From a checkpoint of a small transformer trained on Wikipedia: learned positions.
Each number is 128 + 32 x the weight over its row's rms, rounded and kept within 0 to 255. Layers, rows and columns count from 0. Numbers have three digits each. The size before them is the row's rms in percent of the matrix's.

# down: layer 4 MLP down (transposed), 576x192, rms 0.187, rows 224-292, columns 96-191
# up: layer 4 MLP up, 576x192, rms 0.183, rows 225-293, columns 96-191
down224 098:139134089115177155094179114111147140145134181104116169162067120120079106178154140134120098156114085104135052194141111178111117164125161122150120122149118067151166078138163123116097246106125120163134059132158158104153082155074167093115089138154129132110129176091061140105107166144117166143
up225 097:100088111117147150117038086125170136133112171134130118116135135071054063147104162069148126147102154173109110061107077112091169124121095046115093156117116160167124198167117127106196179172134159111134092165166159127163078148103154110122148225078138099167113139201182116151175091121092117145
down225 102:145159086205132065090121136106163143079160160100090131178135083141113147170136188110169127181057125069139107141080160113163136125177116115113097135066083144119139115116090059087130097142154131140154128073177156133078084091145124096103083173176141160137119046161140127103097082136165108155
up226 093:107103067157095123161126155170169119131132079080113135083165162117137127088113138174152115064143184095115146143131105106099093103137138078144151163093107095142112173132080140191162093104147124077123121092135203127137084176125144042125103115129075079109087139121162082090065169143113082168
down226 086:082153148100133133150123150033141169128110101152147137117125123075171141139141125123053104156092137128101104092120153174145161095076114120141130113171146114152074109101143158136069092100060114129134093146168173145157113089136120131152141183067134138150047141066149136113148113114170164079
up227 104:188126121120118109119165121127087121140070151161142161092139020153135091141137038189058128130108072151087095144154078169145101077104173111143121112142161131120148154132161079147121174131119135131084135122178159172109142096168105173112129128135100114139132079128110156103157115110171172076
down227 105:186095125156129138140109169182115116099124107170154141176162091134084121147100093100114154167084177117114101160174138155162101100098072134188079144134117102106058161112138105118092107178129124072101174165115165055134130104128145132071101168143080134093199190170133155116188107131156122153
up228 108:115102129201087170170110136124130103097135109157118040137144188087140084113147067108141124130148147096154123133112123095130087123123117131158165106098167120141197092145101112160118120110139115129130073129133090173165115137124084138086149072151171123159109125116091137128124158118151079150
down228 107:191101132077174121127124108060104104150107144148115119040178212134140149114128168118169166127113094123152086127080125135111125092162146135147122132141150150120173185176138113100120111146174140125161109113113081186158159117179127089124105152194157122143090153142175127081135157098113099065
up229 100:135150035117083101176119102136041097155147123145213186086131094079133097095138118161171136132099152059109063156127161134139120160134144087039113150117094162107105092069132133127093156113093104161108127101183157148110127133123122143146140084113135125175137159121112069100150095165119099069
down229 096:085163063152160129126151145125141103072101127131153093124149165091183101072173152100114125118156152122078052130125141124136089154150102079158118101137136107114156108132142105167147100160148168104116149163105040136160132153123137143168096181089180157181125084204114136093101164133148141158
up230 103:106128079154146126150172125171132149120152172109109053137127163111156182183102112121064195165166117174140076157151103129129131160116134145141089133174117131112122182115126107094111168160089130108158089160051121097134131073171087135142130126099083074103104082128113178088135105159097091092
down230 109:120129131114147150160088111190099102126089093184091101129122115135171136115150101128109167080152146151105173146130132153146106147119118169123139190091117116149102119129133102128111109118158118088053082166165142074173101048011141161179142108112116069124094118160126112117133152100168150164
up231 091:101095129140141129140094152209145166183130188114160145118109152168128160137107138097116100201139112106110149145072077144097154163141081157104108071150132145132179131124131130126087089100154125163143101159136153102103123079115188114100077146118149139133147141096230149112105143187096119125
down231 092:090105118141159123178113076104109159064152125137110174115158092127090135129091079146137151147151071162080137113133100177089084129130128217174128125094161129089093100137064100099138111090157133169140136138117151200136120111114095195112115213116148112140103097076109109152124125083094106162
up232 097:051109135101141141174151097151080097101163108125129139102163159096153097178150149142082147160078141133160085152166191119155153119129090138127112127141182134125144159177137124136189100148143096205139119121129167135135134160193126107188170088162112129142137087121080141109107107140077081191
down232 103:097073117110147096090123140090083193097126118192148138138098101140117086129104183153160150144082128158048148136163119158110098092122151173127169098154114139161180223099115114119159151121058099134167158191111132098142142136107158113121061168171096121182100235144093154086123096056094153089
up233 103:095132169157171152122109068120135145162115056218110129097096139142148097123113120147153094117131136146101096069182154123103125158130143131199124154088100103139143110080190208113128170126126089161203080102152103124123246139065176132095132172166144183117155100135124162124157108176118134065
down233 114:050120131108089186121139080148155102164126105173120119100163157116147079161125124127139134130117133084142122098159137106142131158128103145190104203101181157103117138104105183146070140100154186192172088123118131120136162109080155125112166158183133180138085168147134091102168088119158175061
up234 086:087113086130144116112099156113180082125112148127100157084141129123108173119102171144120118111086113141132126162130124095125116175149131136148142120133156064140137184138175130144104082084151110125070171137123139160104043143093114146105148142143173157098165116054132173172152092189147158116
down234 088:108128166099100191161087161105156173114104131190130120126157153175203163112196132111170070144140182125118117154164154173095121106154122120118132116094082162048079128165120093113186078140133143089098096076174124157106150093082136101103141135101163115069164189155117072100181156185119161103
up235 095:100119129109137123150111125146140132076143149177100167160177107105117136095115139134123074100107079202110099095085130070139176138141121173109099137167163154156131095168128125223199132059153150159115160116125123069074067071153065161082158086134182048151141072133123102088129131096095161129
down235 096:147088153130133157117093063043154114139120109058046109170189044096152157149144136093116085133151139164125104122123102107121090082099147191160120170069159098176100098069106189173152138175127120109104118153139126070188192126065114088139128155122141163145140103170115130137101166121104126146
up236 098:117068135143111084078128113071167124168112187140104118127104067090133116119144135144112117138136149167140108171170162150086082113159146113156126134138117120130118143194126165140167101047145103094103096168028108081103171156093115138146093123136121157132116100169126133119108119166127131127
down236 100:124099112133133108137121136113191136144165104141099132132113136070141103193108137130119093165103098188094130125128069134112101111108077184063212069017195115102129176098120140090086107122156117109160184075162163122120167163109089102069134149149122090135118049083132119128117141090112060140
up237 092:113094152102115194109155194126164122193100115175175098127072113131109090182117089126184119094102174152090174067155119163154117168130159181126113153150096110076103106094113144143171119092199148142154080066135140100201164134098169121220105160113135136125163098123123063207151142106076114142
down237 092:119086107106114129098100097127127128113145158123110095116190159050109131105098110113092124156102096175181137114082113081130122206140118102133134144151204135174125188105158120113132120107140146167166139138194123147147125119107149104091134126162073159146150144165111143079163133050135175171
up238 113:108105099158139139121171094116113121145148099129151115065109156110139149078094110104151107108089162086059138099137143079181143088155112133105097109137165149154137120109190134148111131104117077154176143157087135123193207141075023141130122092118087075166151138114134084139145119158159166115
down238 101:062125101116136103149078124087132178171164203134148156055134120128196079111092148128155154107150110138150171159064082166079130158104137106155150173107133068122142117120138085132097149121122144109144084120125132132105118154169172052150211173110112154108137188171157059170106159148147134139
up239 103:162135117108103142102131157127150180102144155090140148132120143101172183185142137122159116095183137143163061162127143161201155132108060066121196116153170182140117115156167096150115202121124157165144074133124094149088181092152132138126140105125157148164125105048091108113158130078167145153
down239 101:138148165158143096175144123126088149154147089149150191127106156166124115151136138107117110151103130118162141084116119162084112136111109102113133156132097152141173103098162105133095163157126060152113157097127183126144158130175113148170159200092142114090106103131129096114183102117170180061
up240 096:136103166122128142151136184099128159120165109140125088106131123075176159157078094049125181142098141152125107116077154153132145085097166064102071140163203169162125135059135122171122128190137131150134131111114140135183167108104171168120154149147190138140115130113140147147118083131119115147
down240 100:142128128137095161114149151097078137122123061095057165147187091145125126200126139131150162102140109147092109151151110115114109076121110067104084102159114080153094159105148178100120183129106140111164128116131120138140136142117078124218128146149112105105098112122082090200096060127122128172
up241 100:120099151114123200115191123121145098164133061117105113047153073124152127136191105058125103140127169151141091104141130129129078122089105164128110143124164120132139151127197090142126199067080121156130151125147061096134173094149135149099168091108116085155122150086080114174138093143110108151
down241 102:126122114189092141112065158131122080138135127132044118131138076180128155128156105121092123103186039145122185160172127175109077174126123099131118111127117141128120110117131216108153065162108170172161098118163155108133126105138101111117053161186119142081107103125167164091073130113069096128
up242 092:160089120150103095118100153157131134132180119130113136120101124128189101126122135102118117129080109151146139173167122157120140081133101165152133126115156149068112145147105110112112160129162156168125139139153150124117106125157116191093148156116172128108136131137205128141110152073162083084
down242 095:119088177055104097101172086158146059159118157098124079111147197125129135161156147161090090088233139120123040138153116182144179108120132118183129139113102120078183091133143118112200143164100131132144119103135119142094119167107183150153080118185120093149127178125128123069155146191096127109
up243 101:128129116129122120116147133123064109158124110156140136142103151116147091142093175158145186071180104133132152166156160116122135150213097124091134163121127111162129115077125154142191152141149066101119146139081106158090136115091125150154086109091123204079140087130135119111129104124123165153
down243 097:171114185129138164116184115095120105131107140144119177136116140108144083132149113108118192128113105167119138101112148087123163083141072102105112195169130187101128160108150124049152155117192109140061114126147118130141068119126167097129169107157085112193154081140137097136133049100148177126
up244 098:097145189159116180125147143179171122189119110116139133140116130136134177125107109160131120106133150124081106125130189157120083146180152097102115095119150189082155109116172094179168124127086192157165097079155132126145153129161068101144109172168148172124174096110127066118115169073096124140
down244 091:164133133102107164086075162155134099084159099126108069120121168079105125205139133136065165068156158118081147143103128092131138159178118144131117151148140161152133123155141140110171143102067111122087152111135100115136151108159193117123134117106133087079166100116168155205089168125177086090
up245 108:167114146125168173156131181138123192105082127183129181076127164093136175120127173132169110124116164144173136124072174112142154093208099029124132165126168121138096105189160146211128161106067143160111121164088124140154133162113102145149110079123083113112116129120061099156115109181088145089
down245 098:139184166162110170162107133111106082150122113172168114134124185159071186111193145164134172115163137086086123160120134109147105103073120119099145133131137107121172055149155184130196100121109209134136166092146133116149120132155126120141143178169148117091131103146181096101070132164126119121
up246 098:095114175116134101159101157149148064129122212178105155161118159120121124132111130132081085113111119099121115074127087134135124157129138103147115149151158136144082142133120134092113116143150138153138137187124198066131073113158127075110120091111117152141152150065103160056161089101157125146
down246 095:153124212113182169156102107096104142122139133098043143113155148138192124094121161144101153139116159158137077065170093107140091106134127137097124102134124124172173203129152074123176098114131156152124140115116093178121107116138092153164140129190079126174122128123118101133125091142036125108
up247 101:169151083147146163081161103165133101086164085181087180154133113130104154165136145135123159150109084079195121129161146148109065083120076189146125146123154139170159121104133161162169122146164110144108165122146168086184127168160104167099074092137085125143063129098132115138138208124146100137
down247 102:156176133120072145091107128095170131115131189104142169128124095096139122156177092126128080113091146134104120105148150085152153166186129130159145170113040178101118130114154128112105165046143149185132172160148076188101120112106141063115152169138106130036118112120173143145148149111094114104
up248 098:111107089075136145124191147137138148137079175151119098111113138076116126146206091110166100160114123120102155147152143138123116169130082128166084153140138150128092121159162109163154176104140105119074093121088141158051133112131109140128112117114168164152071107058155095116093113037147100134
down248 102:126086086119193121152160144110169087128146173187214134133172104129098083120173115159053205128110148092135167148144141081083172126035104155189145124164167167123139096125094129094097148119139081161162155125141129190139117119131099136114083152121106100096051115073124115139098136125116072129
up249 099:148133142078118173172156189046077148130110082160187157186147105082080167121164130146126145147076179143151155122096166167135104154085124112155099090053156125132156181152137149155174127181107120092122096119118186133153091172112156157138089129106098114110148112133126113110087140107098135120
down249 094:065117081126127130079132141103151125139116102178128132060077062156148096155086124133081128153100102161138188110120158191110098099099084164093133126118084132179150126112144047089119120085145114111087149141130132169204147125174066137129105116089119107142100086135192093153144071124118110109
up250 097:114068095025061051145121195098187140155076087147133081180127081114079149140087115180110147113112133090133135097121156129113132086177083099095116118097132131159121127112182184126150087174158179133166122135119117116113097148112091168121168137129133169049124149150116124099103142146129101095
down250 102:154147111140089065170108110087159221129044160086087136152158125147114165115089126166084151121171143156131093082123147081158105089141177138134152159117105128076138160092153120087170167142100146073151171122153065120170109125151190093111134149165136123111153114096177188102161116133098155112
up251 095:161163115131135115096131093134156136125151116065135120162075122142143084150156118180151175132126147133139107106165172194131097106158111189147191143069164117126108082122166137117148125179128128148138147141134064129072140111131173195144116119206091206088133130150089106129100100119108096150
down251 099:054092083084100093191097069110132180075137176098124116179179126135125084059119152146112100215201135130134143099208153109134138122143124164166123119158095147171130199104119180112147105152133170115121208058115111107155129116146112137121119093119138161105168088143128112112089112134142113167
up252 108:067108111085146192170083191108118125164139168112151163107174091076170125099116096150093129177186142072084122112125116176187194162106123126098130119116147124143128131107061120095117161109088133110154173165084103111125162121105116145141114133100148112168158099139129122164145158141137134151
down252 105:071123113148120103123152167134152135093129093125110154162109152100089129182107092129097117115136134086099190151172138135196109122170131087103107158158195119186093094084074185102098156150121143127112183158138120092024108146144113109145154177123133121114118108164126110107129148135133147166
up253 103:103114193140114099101130052115159051155135139158073146130071150089136101113099163102103104114089131159153129120088109102156173175084123153110110152121132084064103179079097120183146051152137152152170142122104169086093129187130135111104146147132124112121130064092144133074168130098156081146
down253 103:106105092163147129146152090085132059220130145164123134161096116131110075147135127103110146119133146107129094074071130137139098068077127099179133082111096097115100202106086106149124179151147116119139167140108226132070130112089119085172163175102191149111118101087129086090124194115119095136
up254 085:142123070125075138104128071116074167164132155171096182135130124135132087146208086132139094070164095066146162120150067112147122101192150084112130120130199122090111147112160079149116102161137168119080144092128192102104117153123147109144111113114190188122033131162102142083190157155107175137
down254 089:125163134099172104151151090150116096126099152126087119110057128181143158160082138117145140178104152069156133136107166106080135161105118141147172108132091125129085177097121142132119126172089098106131081092103132078155150169051153154095127162134168119086133159143129155120063136097075143135
up255 099:129107096149111110097129112175148158139114159145095156149170149134134097152119140085144120121120145059128161021146127120109120204157162110107085201169072117156133153138151105107120124145137041102111089251154150097164159142144136161075123159111096170063119155166059128121139068128111073129
down255 096:137191080140200163164092146133108105117083142145124105122137145152137127175107163108120127158152088112146123174141104123164156126123135125145089131096137132139160114137076056093186146098143152162123121107126073164152207154111136104129166108141080079125072165170108173126070135179121160131
up256 104:198134133159131160186127095114151117126190118162208148131176120080140073140096136134122178108171106100139157141147140116131116141064167134113144127113163176145179134146139134169186159127115168088118142124166110134086174129104076105120136084076130086177145086128141072141052146052120128108
down256 112:115149054124156188121133124119173129107162087132106113124143126129184165116132178128173139117166123101131161125152125121173088118117182115171135164140127096114144121122137080091130215117135119160146098130194112092086126085046059189054130040149100111125166098134138145105126128091131151168
up257 097:136061027138128134153131081131127150177063180119085207111146089147143128185132134157115076150089139181124150118109127125080153143078156112145156158147084091091102151206138176137142147162098142149110084112184126143093147136106099145177178149087102122105134162087135131061115092179079119121
down257 099:161118143108129127166116064132125119098136134086141177170140135176145135113153145124116178095138117103086124108153097146167170106145126112167110126142111096113151180165099114171093131135147059062150177144088120157107109116144167104221144077077133137143156111103137069129079124189149123115
up258 105:140141087096119128104127143117174074048085113110147120116145148138136147082088129150076164077145111072112141101136110148138081110147142072152133114100143151136117172120154118170102183113135089141146093115120180124127144177173147182186183090208147173161120142090127095066095131136138145109
down258 097:081133111101105063160113096122180135110147112131189126082122151097178122126112168138130170146146154119146131126105160102142155157070142076160173179082150116143085185117128097122094106097102139107170176154102103110064206147134173096086068148134177074146136186083138152109167161084122150110
up259 105:063106152084103101129125169091168109148152120152177151141145123091176092099084124086160136080115164077113166120065128092102094114092122102082113082140101087101187142128180155158136086104169132142165109148125102100144146147067138225115120073097127145151122110140087072160096150128128156167
down259 106:067154134132137145149106137074140188104099125115149180149164142150119138093126152105100115155118172076152085130109146094156087101096101150175109127133182113201119092150157145127147087084082121133163085133137077179141147170170194150121105158057125155136149124129115133187106141142135160116
up260 098:160087103089133134114108142137099133166120101138145121110109111130131132147118171070115120096097147069162139174142122115090063181156098091121181106159119157126163141103086150197130140154152167141050055207184142085122122114127153131101131134101130153156140094143136128154169110195119165146
down260 094:189189150167132093150109151138131103101094133203184148136139145131130079104111167089153175161104145145124154154079076079082191139098148089177108127099171160149177126124097171083155100126092130166132124163144171123030120129082177116179151094140143129144128107086159121083092140147149095169
up261 097:114081139069112103177119111200142089168170022141134176164101069148152175079137104139133113128144147110191161122114145167150104121124174107103136102147161059086162165135112202118079132128130135122065137102168117148092103129115121167165171141094141115134104086111132123126131145047077121117
down261 109:102091163090163153180129114199118081122136088130076134179158124092123191128157108178123205159146162119138139146137119178137122140056144155187109143101127124090121176078091130164108086129130158096143081095114162180098118144096042105155179123159142156119102099108139117096117105123130184113
up262 099:058143086055108153151140217102147080108100109112142086082127108088131090108160032109130114133127115075169089132090136144149158158112089151129151086110124100091158118093124152150115124130153149122161089131124127160111077103215159160126158153169101160081155064105118146010086176111103170076
down262 096:145189109141085098094124208164096109123100095134156115163166100164077189106203114127058104137146056143144127134117091103142095127113141134124146128106123117154112118146135136115129126112129124152090165112158135152092135086123120146095133177140120070165093146075056106167150125128131093176
up263 084:138140180175119108139165123102168067136096114097141111108151140098136107098200117117128084207099129097159069127090088148135125092040138148187115120118094082180100105163155117120150154158144111162192094112155146098154158148119132120145147148103167112142064177134140108088153112087203100106
down263 090:113140145085184140080174167107095106152172147148112134144080134097135169113086118105144121138098134106118218072091128110167143136116152113151122122137100101116155021144172073112020115099130105059181123067137207166143123096157105089109082138164128152124129136102098111152160155147149168084
up264 099:138069149144113147131089154154130148205147129103101125145068101110104109158130082074117164144172128156165150086117187123082034121101115144144141185125155129094118077198143136098163118168130149124193197155112111066188112156130096138130095122143127141120155114082090115156127132122148134137
down264 090:086128105124141105121111139129095143055150172090134152141115152146140196044190127162168143161091162139167081118153087142108183079113124128156132053137138174156149208083100119150111124125159118123061095089204082141128106085071133143107143132108068103143157163137104104098144203138096114117
up265 110:116105146089173142122123156081162171119123118048165153085133117074117127167135144087094199133107110154153162100115092089054155155129165121126181119127180107186152136134121143103173100145082087147144120108137122102052025093122072081096122132122143096155108123176129100124153165107082177096
down265 107:118164109140069078159157112176139176161145149072158129071135096107124137134110075110133099127132176141130116151106157147188058101141119140110184107175168123097099118119157156137089134143164110149176121128147062134065141118157131078145137100135168074181130107098121132114088174130174090146
up266 092:094152139159107104096190134167173115117128141141172089133106125104187109125105118067120129147163128137148163149136186149163084091122128133115157123140130096139093127131157142136092130240130061147195128128091176175101120119110116096151151037108118148155114086165125152145127114127186157146
down266 098:192102187163118114149140073148150079168171137150124187103160077133105147166129099109153205144143119124102130122114157005167089098117088126135168136118116169132171143183105115121167130133175121159072129135145158116185160115124083162163114134109033190162124102174140129159128083146094116159
up267 097:133127143098064134146152107118067197111117115159152147085163100122126081105126128092109124137165141121104168139097053136158122117166143095096156123161113054130139137173119163164118083151125119149167091183142145099111149161149105103032095092114184113200180139153177127161096155140135077110
down267 094:130151170111141090138142115100108151162084107166153186144098145151126115137129099152103170142104162102140089121210150141141131082117111219137125142170112137139087149120169070173170138113131121088098144119134188109093135093139144154173158124137116065089097143137133154143118070193141137154
up268 102:158110114195108143119186096175169153061168160082095131129119120120097154069136134168130098119095128148117159103166194163137081114132120148122115143135111123142143111161082144152131129116146125104113106188142086107103124117110132221111126132139146151127142088064107083091087094146159153101
down268 101:091128156128163072201156151118077157124121150122216139206148114099130154113141142141055104136107134173109130162093137054118179086151133119096103160114071129095129142120170129133138106101158153131106168130088160102155132124076134105165119120114117143117105098122122098137124134178113126110
up269 109:158141180148070101094172141150104152078106101154131082067175180088109186051136159172143136162153102071093111129208085124117158105097143047102168111105118143144151150115103097140100132115118098172144146138162144207158189113129096180115140079097123141168189148105097174160143114126121072198
down269 113:119081117066095145124151131035090138135132121101121127107093116116153088097149125123164110120144162107166155159171102124155123154154147167141124153100074136168107162108075134128025180143161142111130073094108108180098119125079060147135172135087058109165109111179119085104093118083185073163
up270 105:089072081165155162126114167139178109166151093144136171084122176108109148150136151131151073137172093138111078128128111120098113145184130058078103092087058098155157139107070133126127158139114151118078104140103110137075144101162091075116131071172134107141141099142100146107147187144114122099
down270 109:132171141108084139123093081105121129140116134170112208096152141092092153068139105184158104090128086129156186115096159152138121117136079103165190109089108118119106217052098123105094043065138186110200098120181157134065089042120092154165137098072171137104122145137167182089140092118127126152
up271 093:178086086146143165132093124141130125122118153067088129101159119140130143119104086074097107169201103191110091132111136197099162095181192117140131141194151145129116137123117108194160157141113142100109113116114138121135134128165049104178087115097154118139140120061158109115151126129153069098
down271 092:104153169159089124108077076136088172127134149156170090092130090185109098104202108169106142145129178128057095104151139161094096153133116157137118157130180086114092117131130144135112186164101167121096081126081140166150139139128065125118144092175153124198153195122134134082139132152086133156
up272 096:148120097104112114066160083079107197084106138124097120134144107143130094119168113076175149178131127199128098142112063127080044162051083171111073120186098107158166133154155110114108127120156135128160159069191147095104126092118156115153145121132124149135103127109134092168152104147103135067
down272 099:150109188097120105191128128143152121114089155101126139150109147083098140111082139149138167123079102123123193127164074139136143158165136127137135108152091191116123073130103162156137136124170167098144102105134123098102105152128086138125163201170136090189123057084112165120151134108150127103
up273 092:105132139049162182133134133122134106112097180131132148135105094129160148161126141123172128069147143126125089132086125204076090107141160172086113071156102127158172152150119148089125081138149052170154176190129127182134162124166094109124102113147129115148109118128145126166020119118127115107
down273 102:154095088110135142129155061140100126125185159061084150164095172114148105141074095103189148115165133121101097105139184165123141135130109140039150145098144073132130123121038146160133136157173060132117145171123120171179095194137076114063178118127096117141120120110123170154103135104122126111
up274 094:151149124153134200181105175131097138122183110084082165110133098107093151130122139117109117090106212098175150118155142173150128136141077127102132189143151067089163128160126094187152145150092037128145115132157147164199141100102150158082206107144113120109093079108130101111189140087071157119
down274 096:075133096130125179126146134111102087141079147132103094151128108169157183099128100148140081045096133094102122154136154144191151116173189148069153205088144189099136174092083105105116167089077139137174149136136133080126094126137158165088176102112130131148088126133144122131178117133156130136
up275 098:150150065135156149159076127128107115166126139090124127140178092094179142125157145081143118140138197203105106067078153131137057095157133117162129118201125107138168142146144129130100109086098214136163156110135069129140092161093167127126082195130089066135166093101200131184096109133136122082
down275 102:187137154097144068089115101182167091124108071152145152161091130163113141100172087081128135082171075149107089129099126083176129099116130170158087086134125182157141143127126140124130105078109119109063119128074182139112114156106138170058088084109136128106112187127100098188106107138222097116
up276 097:055151097127138111126137139099177189126166155105159161141150188121130099152162182096076101141127130149090141115136117105116142087170124100154121129124138159147079138185094095150172052171100098092127151234193141072122143182154086125132168072100136131130107117174174153154107132143123096141
down276 099:162131138117146099132086115128094113138062107155145138184132118147154130069142113124087070168151113100096156100146138155062103085099098081139175113149070120143109149172174147089106137131140111129089126117134155153090096065098209191170102166141120147163123111108138103095142159132180165160
up277 111:188117132120094122099134140114135073114111161216136140084045167088133148144138158134125152160162173131123150103082051059120111136100198115116180104155142125184086123100160151184058132155096118115179105116092114115130115166094124118109095078112113137094142086097138129159050167090125177132
down277 108:093104122167168160162115138145120157119163117022097104171213116192093109154110078155135070088118075126149078112152186158137167111122100114148100141084148132107154161153099139074194147168175127120089151139171120162144140096177134119152148153087153111145129134174132151113189128171124113126
up278 104:167133085194132163099146082201178112107120137150127135136064143094115126154118145119155147138175127148151173075100129150162141167094153078118163094163125104113122074122090103112137115142123069093132113144188093158174063089154086079160152153078084070086112096116139150131121106162112169150
down278 101:148067136159116114124033127120166150085131135125127081084133148103121111132144089138099167153147105101085165101136137092160058116147101106051169193088152162121150063099084116103144116164150172091097161134148198103134142120140125157142102118105076151116113129135145137141156156190130094103
up279 114:063128111099126132111163185135165185138131134168124122051137081152133168109133131125109179141107242066124059136160157176113149160169108123111084188128166170081129168113124093090103118081115140114138142194132183177156091059122142155135113079116095133084140160120092100138159144122073138113
down279 105:146141080139127133112121154166077105115190121104140108097084148067095053169152178141129095161149124142145101125103138125149134123122157183171210157141183117134165104083109083150137105133121077138090120109155149135102124084126152133153081126118134117177148102096138154110081091143140124144
up280 109:167116159056154139113135139168113157111118060129169097079137116127107162137132134071215112158107066086147168112101166115170141144132169107125133149167080131112113167154124076111153095130186094187086103146168135146192072108111113149132158158174130133165162086077120115132149200083076107105
down280 108:117149075125111129124098071138123090126145180151138144144162092084141098210117165097161138128103187108154116167096132113110131131065138183111146110057129155097126145099043158061166177112186114150161165093125106135139240149098055156118140124108124160109111163140108098147113071088104136163
up281 092:125159118120146101124085100104188129114077128057062114154142131132124143097159150152064145153127131159078117081147164187142127136062100115104147151137113088104125077178133122155139128178157107147130085103177108122141102087121122093178137089097121086129117172098090155122128105132038047147
down281 090:074131154123155140179112127133106137136206098144141163112145091191110102119170201116112110061131104103181157096173147160160145086126124128082143131103110151130194090118085135122133144150192186117100121141070184148133156142189120139099154131127204153118078112144127084179117132143113165105
up282 106:165084057120162109124193137124111122161170133130122121130139111114178104117114119102164124114123162075069139108134106105111146152191060104120127117143160166055144154127135121208118141133091096059100191118165199108104144077129154132136180101097155178096183135105185113092155163117132099123
down282 105:096127132089135110084077074153145076167101138176134174149115182132086149123089098132219134072096162166128169125159094090126141178152121084096161116050139149127064122142102115130131131123086129091069162146144129107048158069167191084155172077102171091113109134163122130123149099108111131134
up283 099:126143105106139191137186145149122070160109132135120149132099169098125036169148153082069099162174156164130063114158152171155140185149183137195098100143153128116144094097130097126165167133163120115080139155140137131071164131133133027108164158133128162131102158116127131143166100179131118105
down283 101:157128101116104131104121165126098116093118100125098156128099173178128095103108104099075090171131113187121129140153170091136091131105156144133160131109151080183117098087149121136128175108152106054159113069153089168189150132121154159074154107208127130100105142099156140125109140132050187158
up284 093:135088103164167112105099134067157093137144191109098051117137129151100103195098078182127134083113091157136172141156134159158111196183138090110110145141153093171133106117125158193131127140109136174089086145060150097116114120149126089119130109033170133135127166128108137125087100134101108130
down284 091:114157156140144102115186128101133072131103113141188149142101145147154141132152144127202195085090094120129213136127157106123146174119094108122172174131105128139131108123162082119131146161141066132112096147148096076123156136121154126100143164185108127099097133206105197127083131079132100085
up285 097:069124122071168141137134146108143114152092129131143112144112155108083167077153096104120159179073103129106084132120120205078093087119085144187107138076106116120127135135152094138160152155147140104138126157153106163117147158088151189136119110156126140067134172145113157145174114128117073112
down285 096:075157133129099075164117144113135131098144163125118148114137178192101130147088125094157145134115096117110123163183124190106152190186126134074142142104133135097089114109117086067119110132122136101156101123136163087119142107131192160100184085081118168154146166101174156123130106147049165121
up286 098:112108058109128165169109113162077124109098053112185162102156104122149139150164130185113131164120131119128139114148121099162146143115067134124119144121164150160133129154162129150088138056123135163155141131123114097087143122179188106115136153169177163156161113147079189109193140169059134132
down286 101:101135168138126104136146134178098117115130175101115157113092152131121111125094140135141068120091076123176064166059100095088134165072125095180123186184103136125103200102133121117102091094158136139088142129102071200149202131150148139125110136134116144106139140152183159153157160127114149094
up287 108:144140158135109103129050110174075189180093176155124145155182106101171135105141161137149120132143161101115149072178156141158154103071151076174134140155119151066110110146149092171116141115148105109104098065133140138130180094106141123147206142141167144158135115080142106163132080154106142138
down287 099:127145078099147118148121083150153145102140153135163173171149141124144145137084138126157100180150134175099005155048064112152123146176100196103127145104089125108153170137181128090140127107150131143140140171110083179116113083149141097126169177160133130105136162151136147144147146086187124156
up288 103:117139104093102151182078154124181155094117162138145118159157145136173145090100152163070108143150139215159119117154176137112114110100157109154134095171132089121156109132106107110095111116132177156095144214129154140140107100182125053117099137121137074092106068131189114180039097111121153099
down288 097:195145115151151109108150105113145167145102147030134121107056124150144147104137141147144106132147145102096115053157121111135159134116030125119112200140167131110157070125126143144122102094187137085174157109112195128132091097140102099195128125161147131160147125068139115103133106085095137139
up289 099:134149131159107142056059122166109124106163102118139128107194120114165110170136115114128122139157114110137072092106094149113149110095147060129058169173157113137149125107174111178139114088142121135127138165124086156137152143105135170145157188145091188106116130189118154154135140145153112074
down289 093:126140087134097113128135102124140133110094123193144109092154114149124110135135136206164120102155134126151170152114121126088094158083176179125109200159130101092105029172193132180103093143096142077143143178055153086154153096102125052160069087076155170126061140064159094102060182149125120119
up290 095:079124115177085198156151155143163109077159107141109143142106165100107083140153172093111147087165136138116164168145172114123117097094138161131117136102132085207104055117123113115135195132109088138122100175164121158123178142113084136145131109108136088129202122162097106166161127114097106107
down290 086:102162137134154083105162181154119113075075129140152145105114096191134191103163158171156136102072148152119092146079182136159112175201146080110129134112081107093146140070131146077121144177123128113194155190080147155137093129091164208135144173160124103135145149131106115139111167116147114183
up291 099:166071100112159146063122081124161115122155117128126144153165100125087140144168163160197033118135115128114100194122070121112162198146195114122099141104124153094134133155074141146140139130052154085137126136132117100130160140085096160148130117168184094092180159150067117122110147131052181082
down291 103:141181121157221167055122151087171161152161108079122182110092143168157145141100164159156169078129098135131157124168076119076081127102133106163161102086130170090101117166150160132048122101162066128136134117118068178119135139077217152125129098136170108150096101114116133144113153082122138167
up292 100:107061142161092110158119097153120122127127090146135177125125154120163089056153117098215162123167109106129125152158129070179166114117112103102149171098126081126107145115147089076132163155149126163179184166102123166113121128123162139117082077125123189069189145140089132109179112077128128110
down292 098:093131112137139139048113114156121125147122115183143207117086123092137115146153098216104142130148087097078111195136128148177073134182143141132177125116139126080155066101116127115141153110077178118082140125053130111123193056048163129169117122152088097150122109122140099108099156173104132123
up293 096:164082166151179181141138124151091087118116157105116125135154068092107111149212120137099141131065153102130117127145110126166072158098169123137103113135122135088087147115116093129094065137098127136159125180093116155125094144104058160124080130132093108140098108160142125120168139176190127065